Part of a small language model's weights: learned residual scales.
Each number is 128 + 24 x the weight over its row's rms, rounded and kept within 0 to 255. Layers, rows and columns count from 0. Numbers have three digits each. The size before them is the row's rms in percent of the matrix's.

# layer 4 MLP up, 512x128, rms 0.18, rows 230-336, columns 64-127
087:097132085142123073152126086128095122104121165158100120149124123081121122140151072131135120122143097114086113111166097086153148166131128127150133131114099112123131084159146108160133132149113106
099:154106125090145163142097118178119121068128127140126101121127178101121117133123138101144149094140098122123078172121141082140148099129112095150127121128121129119138138203133154120125135105106137
087:119130102095128139139059124093160099106118094146140111128140139150130138112108113114080077115113125153173141143140145088122122129091116109150118112151131061084136110105155148140115064171100092
100:133141115135148123118112117110156179124143175153144112173116135123123135154119129121143089097102092148117159146079154159158152165101140133155141135096143120097112123112144121186154111158156149
099:137128075146103105130104133103126129134121184101156151136146125148119141114099140116131176089120114149110137107157136134114104144089117102149148095110148111102125118170116136128111094166114154
105:156130120126142127156130137154099105118131159060094150118133121080137144132117091122127173108107099123148080159105136108131156130105130126126106147102118092139118149141134127134132097126163138
109:131129135082090117132126124179134161120125124138101151120135108124150139109130114136076157134133130109124102117124169093100135126126122130139134166127130130125114076140131144118139100134150161
109:147135141067097149139170100122130115107154137129111142118147159146103138119123122135074117055151131116152115154130141070154127153100123144133160137127121112121166096137159137154152089104141181
099:108136134127147145117097109109143161170136096127088098178163109173138100165086115105100169119133117138168133151152147145117122125140114097113094118126146107076102145105161128127113119150146151
094:099100081171145127136125113138138141042094127101140172135168116137102156125119134164125112154109125117137086114084130096133115128138139110164145092131149118120152120148148150128117141136162126
097:108146138112146078115143160149095154155108078137126167100112125119081108079144134118127117116092153122126137158135123128151138108126130125134143106130119132136079096168131143168140119118159131
096:110148132144145085131105101124118123141098092138122128140144141105127152138103154123136124114137159142115112107150133107127127131127152121154123119062170116150107111123111139125081088176129149
096:126134105135134101126145121140152121104086159156112089184134163115108129142143135092138099140101097163132121133161146124136108135121111154153134095123140142103138129144162149139103142117148123
103:162136161125160091128152137113160125136150170146147128148117141141063105151154107091135103126120105125133137143125151131163183115143118112133098137180167120155097124148116157156097126155130173
099:139094113156133105114132114127161162152133145144159109128128164152131106151127120079152143121125120125114151141140173103128165127073142138164148109158117107139094111140153146126131138147182161
098:146116118159130097154084133081110157095130122174177147144185147163130099129163087107126129117087135157136154171137108113145091145126108088159142094111150108137137137110150169126115119145124182
096:110148130124141143141107112137188138134164104122094129171122123126109150104149081142122170091041111154091110129141155135157106120132090126150131104115116138078158127138113134135091123126114131
101:127165098110162120152119116156154110132147099151127131122157151126085152169144112140126098136098150149137142134130143126166134136142098137156113118093112131141102098170161151136145106162138143
107:137108094116181138114070107137129174099140109164098124160150175123112124128151109105121086110176084134113141143112156137163073120131113126121157143127168080096161147171146124133128118154110114
099:098124143110152096143076125089127154115166125180167104142143130120111160109109129114146106156095083112115171162128130125125152149152118105102118133092090151141132107134105124151119152129162130
101:112133130100159134134120136186138168111101129104140147135144144167128105121150099158127133115166090155118147174087108100151167146113099114141152090091145144131122095157153141140093136178144149
104:143111124137126118163142133110105124143140136107120143134095100114108115130105116060115107098122103132140164128145131140119147140112119116139114144109117122161176103103134134117097103163121202
097:123111114130112108166116062102176094115114083137132135184181135072122121157112139120152134130118135173136127194120157133096154162148131141141123107087160113133116169144140149122117159117135131
096:116136137143121101127107132141146104096172136103127139117157155128148163159157164141150191137154129134075129175121158071119100113114100105127132099120117093124136115135139125104156145130086093
097:173128138091102102130117130152151143141105122120168133160160157104162152144135093132161145152104095146117106122122145099110120104071121115120160108125102102132113115131138115136181143110153113
097:123155140161152150134124089161146138124103115089139163135100137129162162129118113126086128115132155123135088124124141097102070099091136121140144117107099099133194125143145200152143122128151114
097:126134106134131127102096135119132146154140125106126170147094120160149112115135160109114154113102109170128140201127150144144125101077088107111117104148148095134138109155182105137164127162122153
096:117080139107143123169140130167104140124140141138111159189144146077097109142152149113137157132157120153087130100136144096132114179105117143112141139112119119123130120174129096183157107105138139
099:108113155080094132138137081141088163113162138140105193122098129099090114142123109123119120132157156123120144168098172102118140133131078106168134125122132144142139090159180128127084085144133142
093:117133116146121093150148123143109162089103109106131154113083113166103092167092150177084142133151125146139071128127119087175129150125089112130156121075120107102101126138158094107107104130112107
096:140106159134132143152158133177132133111135157135100125144140131127065084117107139124134111099150120161109105118115148109115094125126111104153132141119120165156145108116156114190102115156167139
097:137126117081146137173128096141124131091133139144116114111157099104117172144077107138103158092163103120118156137125153120124117119124085126108165118157118098154120184083141123147111099119132160
111:151143087087142082162121146162165132104115121120093110120175113080104109108105107102110139129145142148121111151134135131112127145122124106113114094124147108151110080139133140139109106176136154
105:141144111104194112145088115169127133112138182128116101168135118135105154091173126116139125100156139145108151101151111153078182105123115142123137141111162118086106098139140137161107103150125120
104:121110115132125115138110103119125168149119219165158114155139152129129143158078154141127112159129120129130117135124151118158170107153125122108151144144139119112170166111149154154102120174101144
102:129081132126154099109133101122129194119101156141129137125114094124076148107145099109089121158058113147132134141106139084153118098128104132145123127103136119164133119131130118116074071079114121
112:115140096117145103128121103098139137129048136167110087163100162154128110121099140141141117133156146149129123164079122123123125138127125118137141076147115122148101113139138160161116142166177139
102:151127130129161110135135121140136115091144099108130119162142127080131126168138103125151151110078145167108108147130158108095093097122126091148141111097105127138131084160135163137139151143166175
103:148091119131121124167140113108143144087101177157130100153160136090091131111127130150139171130123131088136062106152110126131110138096104097141154137105103107134097118130136149117111117153134108
096:133143102128130101135105117122117129155142131106131130175108141159124115161199125114091154131055120097133091151093148130117108146144101120137163157109104114169144096131131144134138114108104132
100:155124136134132137144131110124100129159110111118079100111110126145112100102104084140107121148113132077128121150150157137154142144126132117157138123148120124086116097177116185126157112136098169
105:135129148097145135156114126150153076106105150162154095165158104139176183090080136130116128158152109141128136162156164106135130144140107120101140149111119134169141143111133168127167108113093145
103:090130093138160097127120161136107123137151098134104166178135162130138108149178163106105148119134106188099067124119130127122142094107084137105132166150118098129110095143163115115156071134169123
090:092117087098167118114099117134161147107134118131169129195159142125119165135135137146162110085094098110138091172147141078194145087118115103165136090152129125117140123129111156163150151089151124
093:161131102171154119149142117085148121090123132103092117129156090125105127132150132140083126137117125142130100125110089121146158125132132174120118131116099132148147146102150168134134073128139155
093:145116136160145140144109116138208167143116149082132104135088123125148123080127118113112157116137113135118127134104129106100130167135105085131170130134114097137147133138146203143165149078113111
094:178126125076153134123153112116140150128095178123123137154158104163107124117123147115091112102123107169160145145127146075165104151110141147144131102110100097137145098125169140143148092127136119
083:140133094112160124128122107103193113083125142096139110166135111145131142147135139108149125138123135146091120145100113091140157137102133137110123115095136100076087142111129187136161176107140105
100:132148098149135152147137110159116151137099148167116143156116122146130115155108149183116149080142108122085141116105114090103149097098122106183129069128099130132105138138147135122132115137112149
086:117141124162101130130126147161096143159117152143088131160090136144124114118122104123123115111129096169118158152087172134132098127149111123127155109129108127116124103116107125108156170147148143
088:111134080125112112121118149105162111112139132099124117125162130173082140124107171071111126108151110124094138076101104137129135104139094102151126110154129111098112129168120137131112132101094126
103:133111125137133105140050101104161147125102091115131107168138168108157144125111112159126135139111142113110112127160123130102152134106105152141135103143144069156125144122175157134098122123111166
101:138093148107141082185119114114129158113084112131107138103099171118131152129110105135138108144130095169101099150135170131100168128128141119137105101121139131125130139154155133174117136108127129
100:111164104161124160103102133145161126143113133120101138132084188153134143128127148111079144134157122130130150096120200095115164107109099113148113109149103096105130123139140145128143133124147130
099:175081134108136110134153102170088109120111152141107130135093159177097121158142163136115136102116119137162102131131158065123141164119117131146146093138118121105146118142186122120150122113088160
097:134112089084121140141116136173174122137134131156176163148149088119102120153112129162125128120151095158133115103137155142173137141096080133145174128152130135147128178151138162123140115159148094
102:137128115143096109144179132128130162118100152118134107151158111138128132119133148113115117132085095094088126098123157118138143091149140127145115145121157153104146117140153122161126088120117138
096:127117124159121149155103143146110140109117137118184134116117115102182161159111143133128132148129148110137096182055111070113136138121117153121098141160123089143173140159142144134138079109128130
103:132139119130155092124127144127128145138151161112103122151116128119115116110171124096109118091085097117118111141131142136090091099100120115125174138071143115126106097154178140161108131117117172
090:127114078137105103120085127119094165146120114129144110154142091091161151123108146108182130154103160106158085114105130120091100099156138124153153072114120137154134130101128123148066137118128133
102:137138124090110137132097103124087164111102120133120104177121140136130166111143144091143115093146137140058126125124173092156163131103114127130098105087165125085123143095148109141141132114105116
100:126128122123163127139107145145157102143094128093117158119168165141118123140133141147110107099100123169101113149139128119114143141111125094166128140105116110158163143139141156181103094167070123
091:151145088133133102114152112122199137111131142137129124117097151110106137146107126107147106129108135096052162122110150098143133107113116124113147115131122139139161153169157151136137149164125147
096:133072127126119123126117096118105106082125131151167106162132133109110156131136156100130137127088105128138139151072150082101111105104141121128141118098120116115160161204119136143112133092124140
096:165115161148149128139094148109113157147137121154087094151093119115168163130112093167098160105119094133115131151112094133129090153161120177143149111117130110136147097153136170105155135131161088
106:160139109133084110138151117157126120145124132160096166118135151094125123135157130114126154141156102148134137155144119080153135108131116101134119150104145099186161129138128130147137108130112160
108:112108117080131156159108103148128122115128190104153158143129133111162119147166121131147159117130114102128135147099140119134110116140120106169159097122082107132170146149181122133155125094136152
098:133149155174179088128122105115158159135095121145124120133150122131124157187130155129150166092137122127135114124097167069128111136104129138140115102087142160114131117145127130183121086180128130
099:144095138136113129157139139137156168085131145169135119120144110106093086150143147173133112140121119179106099120117107133131112105107100112193116109116110091134127127106160160150087120158128128
104:127109098144146138140095101105116157153121156122112139107122182061103136152129135161137129155107111148076134169125146123124120128080112075139110101102150091144143139157136129081113103170159128
099:136159099126189139161150111138111126138145138125111134172105155146086163131143123133136103120097085101121131087156131100112134143097120120149138101170146110108141150144123129132111129137115112
102:142077122095121108140095121112098117168142146104088147126171146146145171141139080103132159121129133130135087115092124106163113124125095108099120125111097108098164138142117154113132119175150151
093:115156150127132107146096146151103097107076124114108159137114112118117107122122117138104159124113106152127137137131147105173132113096133068181109121072120128105141135169129155136081122130098141
104:119146095127117122137117117131144092132147103156155155133103198143107133132139128115122134128073123127161064123131114112117155134138111136144157130142123105104139139184152179125135125099154109
113:127164111170167105144142102082156150144118115125106107151162132125094141134125173137124158134142097107095107115084132126142125128136112132116114113124135111127122092117167127166131109144198141
103:163134130155114168126127101129176164133093148154126137122152109149139086122116167074110130072111111107111126123137156133082134172122134108130168154147148106108155143142140169130136106103123127
093:174113107138146129122114107128163121137142129140140149112107115140103170137139125120089152129128113125159130151127131124155121110082129110153140100141162073134134121139141167115161077096171150
089:139162122108121088143140095154163127118121141122111127124113146129125118154123135103152115166095135161110117129105138100164085182140068147111118144119096104132148127126137130158135127168109121
107:127114120091137127170121087105162101115129172149150145131165201130126177134087143115118102120157115121125118156130139131120131162126111110155171118130186121111153133146156116108109133126163108
101:130088118160107115122089121168148121080134125163129143115128146118121110137126139139101138110108180165079124128111150089136107134144105101141152133086134088126149171163138134116113141112102152
102:128155122126151097140118097137151134117128119187140091145122143093092103162092132109125119170134100144108084137102107111144102139134099148133110116125155123109136122135148124118131108159154108
098:144117151135121065104100126144119121128096103140121196143146110100115152143106126166107100124117105143082112173113155080099126141117129124151143125117136118079147171143118120154130126101131146
098:176149144130120109121169102133143098151124104128123127141133104089138119092181135133164128142102119134146121120103110089088177118084103072144144120159097115137132088143172172109116156144120118
105:133114104080125135135115101176140121154107117099112112138098145123103161078134080082151149072131112148111130123122141128149132152119126138120122130138186100130126127171138125133097134161105161
101:146119119127172094128094130134123112101122118105100104132096113098170107146123133119139198108103116157121149128124100099085165096115104127131168132147129085110082159158173154150133146159105178
092:169128144103134170136125132108108157143106119169118118145151136101116127156136138137061124117144137131106132168153126125129124133096126090104126098132104114167154092133135147134085058184109163
103:087099137141132139171121102118130122067076143103142105161130139114127110099143141148121108129097123114089120138151124142127105143105116115149160109151133110175144153209190152114140112160113120
101:147138102128093097169111134141128125126098151144138106123185106121119113141100114088112126109083118119127094157155149105123104168093136151150157075148121101094139092129121135124095129165095167
109:115122128137151099142114071100101132115092137103113144104139135139103115137101167098153161103130122105138112149123144124147127138093120096152139105078106122110125120176127136161151135158092139
099:131094136112146092184082093103103162132133144153091100158106095131099154176117122185108117132138102135111132160153133101106138131120140092135162116139159120067113116149123115109117093128118174
103:145143105076107140151114090107127119154140107145120091148145113124138090167100092119137101102103130114116149157094121082115128114098106136105185154122094140171122081144128154107118102157123173
096:095125153133076098143129121113149139079131166132111124123157159143089154096133170107109118123135125164119088106117121104121166118124116130174138080105160119147107090104088128130112109136137134
103:135131102125110087156120129121109149153081124146105163119125144123105143131178150134088162075139133117071128117136142120115112103132090126156176114122174082108158128150128134156117134129091168
099:155131104151115145140112089097151112078139101123124108175099109094102091135172110107078155141142122064166162131062126123142172086119125136144135114127121110133102100122128165153099129127106101
095:137092162067113097195116088091111127117124126103111143111124110091132150145150150152139198094129117144104153135096114119131167153110082142151146095129143126148132160166093123134165115152163178
126:146106097128125125139123058132113129064089146089109117142141111139119127156102133125166130132133096125119156176108106097145098132091110099171114097103113134139146125164131143139143154128113127
096:142131106085117137133137101177159129113102149143116104127105140125106081113181080160092156116097082102104137146131161141135137165139108117137134145121160101130149172190160124122108127153091155
101:110135107105153107153156128131121145162112120158126091111124124110115154192163074118101105126137104138136097118139109107134133176104093137140142117100103054109125153131136140147176122149163081
100:125158144110144128164089131118134088141147112087152163112124156152086117151115160108128138113130111115087126137064132149109105134130112133154145136099143113098138152169139150101146103137080114
088:160136132066142126175143133110064127081101121166091093154110127119119121164151128151142124088091106121116099159111145108119130134120097121142148118117150146131145135129143119115102124159155169
106:125147104176121141121125109132136105165104117124142119106155166156104158113079134183116130127129103129098126120125165108112122106126110104103121150117121120143136089153173170179105114129113127
094:165122130135127145121119142173123156093142165145135091136110166119135143099161079127120125151128089156100115181146096127131172109114142121181155121132156091130107084133129138119127092148116138
095:150135139102151085162114097129137142097138134142142144139082129104088071135101115101120179116124131115116088139144173135087118124122106154088147145149115120129162125110132152117123070115135126
105:166126125124142087164141163120150127138085132132131149137175108090138101132168162112119107111111135173106158162117178116181090120125140088118087152117159136113101125109124153156115128110128133
098:119101063133123153135141127118087117120138147120177126106156112105075133125135153151137125101126131106076093132126138081110112124076093107157187108160145109149114117151148151157149155167109120
104:157107147092141094120113104111088103126106151108112141149164120154127149141113136157125138117126083127109109143151151106117126118106083071133110123114180117151136114116125124119139154115100116
093:113124131121123121121147143135178132140154190132118156165107155133140125102128121127124132097115107090096126164133157107126149084077109050155144118120083099121165136153148184126125143100159138
# layer 4 MLP down (transposed), 512x128, rms 0.189, rows 230-336, columns 64-127
088:109141150141110137159156138088097141092123085105121143123128104126147154141153172132128126145128125142123154113139132118151178098117145109167139090147154155167103129122115094138091117156139133
109:134106131071082110156072128148123142108131116141159127126124139098159145146142153099099161122158138109112130119152078130153147122078085145129109122116144088133141130139173132076138099138116105
088:105079119114142139121146114103126145123116153158161122115143130094138140167091107149136183137196149104142124118128169132137127090145099165111126166141128137153122143155139167105136147085121119
088:091143143132124155148107133134140118118141144120137142091117115113136135138135106154147157144107155100098089127115125128119102156168130144092140119190136149137144115125137151101094136091148117
097:134120134091099113111107109148138109098137147157099123140135130125129119113158114132141092110137093107129134115099101106143156144167137123162102144144149094134110176061136122136092133158131128
100:084122154131121114159093106147115120133126086127150098112161128100154139143140143133101110165093072130148114134135119136171148102145200123142117101119150114168106127119120110123141164157102103
103:119088095082101133144120117135106123165135092126127148103096133136094128084120139145156097154096121162109108163151118130094099124095092137143124135103139127114079067101134126091112138104139106
110:129125098161135111128134117138093108150103110128125138141127142120163090150081143135125129133151127098162125087167125129140133179079127138096139158150154131129125114132156122103114122046127171
094:137089137129081106119078154134150137115115123125155111138143112140094138185090105154186137117143160117112117122146079103134082077118128142161111163148096123163122157104128141104124139148092141
089:129133133102149106122125164110122135163150111134132122119100123174152078130172145102087172135094094099123130148120134145090151105140097109115116152130130099103124121181137121148134085115132099
100:176121089159104157110123131106206119110110163136113122141135128109146099179161130110116145123145078140120084109152107120100087150126114124110119147061087146154145145074149105122126092155100104
110:109123079140101087157158120144203120181142154143129149122096122143101195132113126108114112134163160106139163149161168107142140131163092131117111115137131151126134113134137146173127107101139141
088:140111153137099107099137170100152089138127160122125133104132131115146093139117138157187115110140171164116134137139107156151140093130169160118177130192136131131076142137084144134120163115161148
103:117166164154147164162147127107123097110113150108142156099095142145146102113117128130154158118163097120109137129118129093148177084114094143137169114128151096133129119128133075100094098164145098
098:099113130129127154165111178099105103158119155093129151143100150118124153130122107169117100121118130131143118132098113136082104092159099157096122111126148159125137182124095134139153111154141100
097:127119117104094166130108154177090149169134098087127152104058134143137124105076135112127128176124140130167131130134137132076122087116118121111158135119137105141083126182116130132154125111126098
089:114143166093138141111135118142159105122118094096145126128144108125128130085146112091156151130098124166141175129134107158159160119156129092134107103131117163118130122118144145093104142137119116
130:115128083128138110181107124161144095122124117112137135126140130132120094146095124138082144121126111160107115162160137114134120154114102125121112128156112138141108141156151140183145124148102160
100:177175126092120115136105136143148160080149110171152086149133138126135084131117112098128120142172116094111132076087134127159116137132155145101128117065145110116151121117089160142123138141150138
099:179119132151099155152130109154108109160109174097116144109131159126134136137116179110158081119105120177104084162114101126118122137153172146140124147159130098139131138090122134134160114191127103
126:111127145085118161156107125165149132138117128093136095180136155153114119111145156139118125131193107130136117134109106115145148144087071142114138124100115164118112118135123095126088103159132115
099:109104138163122118190151182149109138118112138097157161095123123126101108156109129097169109110161116115102169130113099127115109130147193133121097124135127130129173119129131114122108113140147151
090:146127107145099114107134147095145081122159117098120094181140139132071146119126151128137135130099069132100140162125126170119114194128135094142105114155126115156118150124123132095105148158150073
099:159121109131095116133107130141074129154118105150102101128156114141107120108109131136149146118148122124139144128141136167130088117143102110135131079120133128187155107112155170095053151153122132
095:107134098146121149128094104116072144128128124148119100150157133065101094133080144119130111122124114115144101139159099112133135101152157138169094151117127110173155123131167086138122117146116125
086:124111097094122160104097131171173154120122104115151115102093084136101106134105144132102148101106133144111132124084120088131163132124165136130162161131145124130124139125128173137141164148163149
087:123115098134118122041168139139136139118156104140143129119136164173117097104140139090125098188149149106135182142113134117108106089138143144133109117162155137121122144092133150145128127136110139
093:110108103089133148080116132142103158135126145116141159125107117087141125136139122131116146151166161113126114121112151115160147115118218100126144134109109096083125133105128119136136165120135113
097:150123137114145129137111152126111167148128153134144109155155143094090143121150173136129115137121105121154149122103103116156139125139152143087169156118180083138124129111109126152095121128138110
089:137128173117130119114153124128094129106153145151078103173123137120106151123084114121117127116131137168130161125143133179158152127127115077148111174098203136134129101133138121085134168107177162
087:089129088131121162083143114126140124117154136097164121142146115120172125130147136145097154135112123154135158128085129092127163164120174105117146128168090112149154098099151120134110134126139105
090:103153116071144135128066142160112127139136079130179114118132114111104179117098158139138141130159111118162169153128121134142130086133163134053129137149108128107110139148135111129122166130147124
117:177101105145109100157118112126146102136143096122135148111130122121148167154075133127113122149131135133123138151153112116151174162099186129105127107092108127103145089166125152120154129110132055
111:122107158103134131152161164087130169080157130142131126121108115098172109145059118142116121147116111108079130145128117108134156118158112128083107117143123106120130122128167146106106155093134120
113:116127103079117160154134111109142146119134171145157094117168118150126157143114135125123098168140143108136108122079122140171124176148082100136141078156128144117121164086146178068122156104145124
094:086124150153143099051133084094135105154124186127102151133121126144095150104132119142137136113120127139146180164112126143148135154132177103123121122132133090154120118115085113158107105125108081
101:127106115118152145049106145130093133134130122149120142084168104146096117096145122111166140171141101119124151122136129147155140166171164129107124112108088163139126088129135096104140130134102123
096:165097106140132118118167148115101156155176182152154118130142136135106082089095160137144108132139132137160144127105133145172156114128190131132109177154151145122131164176133165132136140133130126
107:120129113150122109133139178155125145134133146113137128086142101133115115103122132137127177149110152086141136139104102105131120167148167080133129134162140176137088122165125108133117167125144121
087:124146145137113117080082106127173123142100158107182151067094108102109120135169127137143097159097116100132152107135122119083081155162128104138103166118111133142104167146133101150115130101102104
096:115095154099106128105156118132146120136117160092093155142110142099096126103104113134148133151109150124141104166142158088122136140158176110106093102155132142114133125165084116139121139146139160
114:131136145096160131136140125166097076149115138137138113091122126124134149102098157135135151120168082080160136166177137112122114148141122118070121134098113127108118157129126157093164133090174144
094:118133114158116122111142170103148155132122096130151084116080111138136116141174188135113088166117129150142140189116132159112136124130145131082127134105106147149121133103146112158147150123104133
102:152135158119139110185147136121128139090114097107106130128115102153106143132085092124124107150130147133121128123105096178126131181115074157129130101135132072156127118140118118134091102126125122
089:095149132062131146068104140143124124169126154140123123135144113119080118152138084123169172139135135138140145149129146092112147084127150109095148153083126137135136097124132124155138211130139134
083:145104117152129131102161164146136101094158121130133148109136109149135134126149120132123150213126168139121108115125155118147089160110177131118146128112151122161164138141134120167161161116115154
097:098148162146104126139120168142143140111141126117138089109142119121181103170111131140185168140103147109109094108131097153123109110154147113139132168156156170143106176137131106144071134111137162
087:128115132151122126181154165100071128130111142130113123122126139143128142111136110122090093110153178135122109120150147120114163153109105097107152151117123196131157126156129139129126132096129131
101:109152138104087154116105134135110132113139097176131145169095106195146137163125146160154117150128096147132139150101147122107153113137140130133101140133119098128113109146146154133087165140167105
089:132099107157130084111105101092135093102136151126147156122165132135132149142123175118087129119121158118129084132166070123131140147129090108168109116123124141126144135134147100138098082133075104
083:135101142100117140131136055143115117129129122124115094167099108122120127121130108091128128149128124149107117134136147142122084124126153172123146097099091167121158137106143103106194131140142162
110:124137134171127123155095140111133140116110155141173107142162140099168112125122148147123124139132157092117097120164133144109196152141144141148114110140115115108136122077155153136127088138093120
101:068108122124166095170152150137096130126131101124117097072149111136164139106111159136139140162126107118188145108100136107154126118129233098129123123147138142122138095146100131138140132140131161
099:136123109128156173088153141121105109114143163151136128122140120168136093106165168135139119162120114138110159123118133090139109146143189118134152123156139131128147165122096145128126158139151103
089:121124138139126133107134161135109143136074172109106115106142129148156083142115189134164129152136136110143129129147109160107124094079170155143138136135117117083157138144128096157136159124108204
105:135101118106142158135144155105122192117105125159161130135153111091122120135107085113147125155177147140089144145130128129127142149133112150132111113108089124151152131110116107092077118162134139
106:138145151090122129127111148146188121135137107121123111094163102071175104179146147150136141122167100111156165089116073107130117124121121121140115149099122128128165111073131140180085097135059144
100:037154112134121128166084109126120113110113112118100133114146099106156154093129155119084120118097128155132120115162116093087128157126161131114143097127135097135144122110093143159116102088118134
094:166135113131119165093157148124138120091158132106163125166166155137128106129143140110125112166131169094152116136133122118129103137161147105103139173143095123145133129140112157150154110145106161
091:143119135131140159125146164118129074128106151141122142106135171128098127163121140133165125150122137134117152186102159151155103104137120107106117123136116077161129108161151138175151131172132123
095:116074096143116154080109119125142134107131117160144119112154168175117126145131138134137097129126116171119125125114125114110127102141196135105122174111136116120095099123133088150145143112144095
105:121129104101135137103097090135121079133100138096085098100122119106113122128108127143134160144126157150096125137097072136118125166149206143131125137103118135123118109148131131125144120106142119
086:134125131092067092106108140158090114139112121092098142063141142126145158131102065125136155119127164141148144137130155109134150123117145120150132119085120146145163126138106107135113144095154137
100:152150104093143136117131151077128123110117154122084140130067170092143085116095126166112107166150160113160142127131147171172172174137142140143131153130087144132106102103148107106162132103123143
097:130123131102152145154153117108139137126175169130115148113127161118143126152130130135208100135162109118111087124132087159124159150106146183111141104103094171161134153112145126132166145144150126
133:143137139156133122130146126119141134123146115124134111118104133119149129131154165115112130176148123098096082121116174118139126158128109090161109205106119113147151174122129124138120080087091116
123:149118120087139113124112138102107118151118166138150110147120148052100168142132143158132107179087110161132114123194126119081115147134138160144121156107133119140113102146165132161166138150085105
102:072142124117096122170123159125161143150158151131105168145124101149113131103128132146143098167132160115135148155105145105153071129141110128131101119105147148090143124137105140153134106128129150
107:121098116108131156117122117104087119134173112149150142132114181152137122144157122111129157056104155160112101143114116150101118145104119095138112163119138138123109121092127129158135130168162102
111:144114134109114101131136122130129122112109119136138078121140095103133133107115165128110142123171117135156142118106078148123132129121065134151131107141111153122148123075110148124152099147105171
094:126139102112132142131135116108104107150125153158134128138063171153167136131126143128157127108100105130102165090173165119120162122100165119133113119139122126100085202115088160139129078132131112
095:122123160129144124148126091170119114132157138135131142111119147150133161122126085140151087126139131120148123104122184120162117141126149102136120107159136150111120127118129196136151182158145146
096:125134128119115115130107129123076073088133108111143135104086116118157154133064141135077097158120107174139142096086116143170127156149179077153091120124139113146113102157107113121106119147136149
102:157142176089078131151136135121150157124115174131144119142069128140111134105145140109125099135052101149135123168119100098127138137119144148115123136131101138123115164107136125156127123108143088
122:098135077181167140109153152129132126110154123121130147122153123162099150134125171112129149137153118152168132098128128121138148113154138150109143111120118151147118085114141116169112107116166106
091:135123156148090148122154146149077112141161115125076126110097128151159152126142144125120097156113175105118142093172149100118137135143148101171141150079119141114137102148102108139156108158164165
101:123099129134102138158091189123108140133106104120152107138120129086115099122137124080135114080122147123124163164109124159108091160184116151102136137150122144153115090127125152170099135146119136
095:116141147089132103188131165117145126097111139111146126116119129180120088145130117106095122136155167181127175126151109116132128166088107131101143126171165098125142129119111125127151107149118131
107:089133099128125143166142171132147148161163130092150134144126161157136175118098158137132118129129101152131130134072145159116119130142105181134118145131091156101133157170121115110118155166161113
108:113101142110078136106091150126154099076149126121119115140120131118143148147121141129126124141160139115107091129128084127115115153100160125182136108126152125145152128165105113133090131108154182
099:116148123087140139106124140116148152168151115155133140166124143115157123142147168112137118175131137146126144148092157161071122137153123152099102151107149131083186114145156157110147100121118111
101:178121159111091166126100107104161116095170143136098088119134151131130092146107129136104113117149131125115125151142129139135147098098116120134107100101149122135063100155139101130126166101120102
094:165128105116135143121106107122133127107131079141130123117089094141097124109133128126138123146163133149073152137130148144120115082146126118096138115103103157179134124092103114114165152102103094
102:085116163173147094126101109139171137106142143136138104139151143105125165139147124102133110121121139101133130126148113083128137080138151117151110098097156112134147134137102127148135126157166110
099:163118131120143141153128143150132151118093134061181111158117089157083150065090127141123119115119095156125127110113088121136149088128123152118113089140124148164118168114147106100147112114167113
090:097131107093123172123158143154149112164151104092146129140095135159149113146158114130138169168109088128154149146142133108122117132127145189105164121123138157130124124154097099133162195115138104
128:118110106156135131137136141128098117088108150137126112139118132106136138146117147055097080133107148147087090181144095133151137110180101141090153092160128125134171102116116151136145108148116101
094:134114125147141169120101139116093131156148157120128170065100093095139145126142111123107115177152162140155139120102173063133145136132147108120153113098128099153142108127103116112122136130108088
106:069151147143150137115093172082123103141137142149093103137099092129167122126136112156149118107135130118159093110126170094137125160163164121097142120121112150161123095110106108126097113164111128
090:112109108153097114116113196138136181116159121143138105167108140132145137147194152135128159166111128111118107136104169099077111138152152130106080141150121117084140132110122141154130151098106098
116:108140131103182168158147110138121147139125146155148094122150139114186109117103142100142126170128125089106166124119155125148170084139141130168103113144114150134102121178132145114162100109166119
098:136122104152083128125192132145164093150141144192123131082098110134129115180119107143111126146130104105106125110119172123132111170150117147157154121114092152126123127143161145140136128087157143
097:125116096118122126162108150118123119162094156125184134137094141136161139122130173094126148144149137118102110114141081150149131104124155119082180135089158094162143118097121115139126134125113102
092:158106137112129190140134156099129129090144155123131167170120082110122106109145068133110137128123138079131154096138112121139125105119142069130086075110121107119111083133173147147131160105110141
092:127166124155127151147111089087153127151176117097082114132131160142162105145184118104159127113113127145165138110107130120113147137092153172132091124184123104115132171106107145109148150091141096
131:092142157147124145081143133110143121148168130157101133137106169141104112101127130137121125114113106170172152121117129112106131175168181112106123151158136140105124102141107123132083131114115112
092:092148161109092110154175121099165144121100138096126128115097090106106101110147110136097142136103136145113120140102166156155085158139146138094083141151143160117132117127114119102113150154132153
107:096141162108147113144142153134142130151144133133112058154145178130118150185131110172124108132091093125144124123141096129106122185152126083113123134123131107088120137125115124149171106101108124
093:147136129106182119143139140110147097127132128128112124138133163130105147145098096161161093163078105139081106134123117157098095099146152141112123127094129135132133137139107151137128152167100149
082:121083116086139123136151153099100122152121136121190127131095103121186149134163113141145104156102101144139154141123112128103166129119170097091101094125117149101104112124099143166105135151137119
095:121122113150138119040129158141118168068164130136154135130091128144105133102193112142127165160118155147146125137139145098109124084126163158098152121122151095126131134177124176133104155137132147
095:102143103121098136113101111108146116156090080126136173104149102125117087167130135121150130125108139153101161141130128113171095162089148147130117128122108147129145137103142110117108157056192142
097:158094140110114134188119112117146157075133125150166091103072138142104086145104118132125128134147117125122103113150142128116060186139136124125141140127120115150138115103131102120111101096094123
095:120134149132129116121138132131176126089108179132141132097112152150123148181116152127131145131141127117137161121125102134123132126136162123124116133099156149167139154169173144124148156084158103
110:155158132142124125121098160088148134122080100160138162139104142170149136111126106145128126127121150117150160178064146124160151150162094155134125133132118131156155080121131143148118161139102134
095:135115170159154102064125123123125106124119119130128140138100102116116133117161117135112104185122130096154151138119151147107084093119091113138103111090105206164093164118097156122139169090128151
096:129132132092105121133102121157109086078112092123106125101137105116157156109097112082121126178123193181139130101108118119134102168186126114150088117111127122138105130159114121091114142130081128